{
  "n_kv_head": 3,
  "activation": "tanh_gelu",
  "tie_embeddings": false,
  "lr_head": 0.00943
}
Each number is 128 + 32 x the weight over its row's rms, rounded and kept within 0 to 255. Layers, rows and columns count from 0. Numbers have three digits each. The size before them is the row's rms in percent of the matrix's.

# layer 2 MLP down (transposed), 384x96, rms 0.0811, rows 281-295, columns 0-95
097:089130125074121101059109143064136095114146135134163108200138115127109105128197171177125131123086100105146061176143175186068131141145086164064145112118114123158140140162090103092182119148124160159112105072158165164131120135087153135119127097140125153105119145127162102137154165069073173150
081:103102129130107024142157165146139088146166127081140110196135167167146131110118158077187111130153108114138118067192098110079130117149129124162152161144195114159138106145161149138146140093126162129105115136178152086103094106138169165121082125077153088136071191161066141147121157116123140087
123:193186128092117099138133197143113144129116144095171148095158152117116120112155108117176112148052119113178068101173080140169123182103117129105163151103108124046093158162183157110110126124069103158146170149102124118136123117115110129130118130103103139160105164160138120110130154033208115134
075:174138136186116149197113148182162097095061112162176122182153134110067129160113103138167120114117128103145202054140166128086083123134072145103104120169114139148135100096167148147129108119105146098130084084116160098101142142138131160153080127131140177094096153123084173129173153068101171100
097:143141070045102094093142196092154172120139148119187161130061139155153106175097119126139100133064179120120096140124126091168112092163110081098128111120133178159119077062132112147176099088150130131104133135168184106159108089136173112134132120090153146159140206126125172129089128100156132141
093:073143138143101130163055116120136183114130183122109101118100136094109156114111146102130134149119095184100118094203143127148123140186111104113136109124077100124157078158188123091058117131190136086143175135134177140159109055102146126150178134174151146116153137046197144156107099119138120125
094:154151158139169161109147126119104149173177101119163109058107158174093199133146144085117119091108121119117113185157111125155172164093095109122144153140069085177133073094124100130080174114156108176086122095122154123142163148108145207165116084094117170122120108061095140125087073092119133155
105:146103121098150146153079121109114088133158148163126135114150059117141115115140148081096138133116163162235141141160131104175136131116109086060121111109151107103141117130146117105108137148127181094131106114155236127165188126173158071093146067077077124160117149127090124096078143163119111098
098:116053146151129093153109107105110132095130141123128100121166113129095121143185110148114135093115152130147171162134155096148155161077136210147116131150129136084097123123118143137123084129107100120125114155169243120211127056083178162118119096101066161131190135127119055108114128157102116112
097:176084162119182058105153113192127196122155117150144156124110101129058133099116157124176164182154103046156112115153165075152122125099074164162065124141111153101093097096156122136089088138108115116150151157104151114106142196093128133154154147114149139153133115167120087093115109098114133194
092:119046129143125095156105112103099145105115124093142122136174115116089135152167135145105155110100159124145168166124133093138147167098130203130126153150095130076120118116152142133120099121127103138120115140158254123228126076093163178111136097069086178144190128112130073090101103122123135138
091:117121123145164109137087130158134043126116144127118068154184084150148107169166108159135185127092091074158142118081179090115148149070108163118098107090136129079153132162106170155092188147119074115139120126160215113124098113139111111130097144090137178143103209146138128116159148158085122166
085:207163075137136145085073147171112124102117129095124095192131113162052155113101087143140073148140145069171107074099212142136148139105082149065133150099105126170125117108162159107107158120124135127196110113128127125125142111124123175131159097175129166152148154125073141085120104154087171110
094:148143107174129146169178188080124159119136130164099116187108130119136142156129100113119121138153158126129089039094102153069130116165111166165144135091108078120089137122119090101131179089158046150150165052154193128132153140147078135205143104130138097171159117174094138142155154102128106136
133:122159137079132136103188128092074168138113160174101111200102122169186094121157049158105134145186149143115144135134149154131140108130131120119087162090192047103137080102080104133104144080105134096096136105099173174132156125200128125150069129146148088148157144093144158105123164145149122092
# layer 2 MLP up, 384x96, rms 0.114, rows 282-295, columns 0-95
096:119084167210150148119154070103104170145087079124119141159124112104066174151144146119075111118143119195131149181147170080145125120151166115102119086140141103153133074122132109128115082157136143064199137164122134160134107149126171124145085140129081193121133159211140065146092141136145129120
112:166134151130093092171124100098115178114153213086148052122141112126115195110128141122127165119122136085140145115144157060162162119156113113189086147068120198131122110060127157108175103147145090094149186150148119141142143112112169132111059202140102122078143105132106135128115110163115094137
092:150127183167098162125107094052118122086138105132094097105133039129178134153136077131110117181129175138131149110117099059177134177159090153161150184107177093077186122102146176078161162142066136126149087132150129145155169151114126110122115131142108140158117113065142115091114103126094113169
102:104075160139137164183096116117120124111084132064106098151114095106086099104163151136123169119103109095140197062121123140116127078052150151071119110109148155107127158117188103115162135181170137121155159104151156153162108093099120159103220114109141090166137146091180090141167093139146163091
101:117131165097117136120114050118160117149125124093130160160096129095162139128153097117115134156094175121106124135094161117139134132092168122147085149052094120142081120139160093099138095128063136160106094108206166184152144148089212205050142154120095102184132099150107113123175139112168148134
094:076145112101137127131128099099109117099100123198145179132219120138052067134129075135169147100121115166112159139124118157114118151132120159147140153171132060069093131146162079073145087138086125062170163116147132105131108113132077124080124131143126136133195153158167124171148098196139139137
112:111152151125163119111112134101117083115199064103095147137138113131149144123164101155165145144099144080167173119185126152149155132114121140212134138082109152092096118134173174102125084059087083101120124138137163150160114078132115115095069079116167198197143125114150119131060097116157083142
058:109062131103134100161110124060082132096104156150141083101198133131089147144171129169097117098133134127135180146147117109106162193111156178157144142176118119093121142129086163155140111138102116123139124170155162123187124029083144164124122097056069165141172139094109067122116114167104137129
109:174071125067055155178075128078107149072096074100148110148178092157129108164156167094159141155140190124131198083088100146176123168134082163078163147133152143120162153111184126156140057161120122103131108157160135162144111121094146122121116170111107117109156149088115118107165109151129109140
059:115041116121098072127112104115075164129091154078131113161173127133121155147173141148123158096129139117158144180106142120107159169102127187127139160181127108076127129144111126144121121114123130123103056126155195113185090058073132199114140133043092174145188119090125091114125107127130123126
105:113117158137147111141109123149132134119174183210138092146144110124072109121147125175126104119128120118115150182080165121092123112115085131230106156110109109123141115071129124122149113099134122099164150156211152126168088028112123132142097078132137184110140170143193093157065114116104140138
094:142113154139061147167116159080084170107084100171116194122142076131060129059194118107140092101140149069135136092103065070118166141175099165104117100188157110127158154130143135141116061154100105090146142185148141124141159113112109120104163119146120130113142198098127094153142137126104162137
088:145125113119111138100118106107145138123109119052084125162170119099131101114153075201116207120112076145164168138156153095140129150096098227082110115147116156120196154140163135131088032162122176125102150167162091118117105140088165108094137179146131124122143139112116071142107122141128171105
105:091050131098116140135111072099115165133089169166151100138104170132170113154205064170094147135128158146200133138162152110147143128125199092095113128118152073083111108159076116093144098118079144126144128174104168198165103112132104128116077156126137129107153123103175150105099077157117095101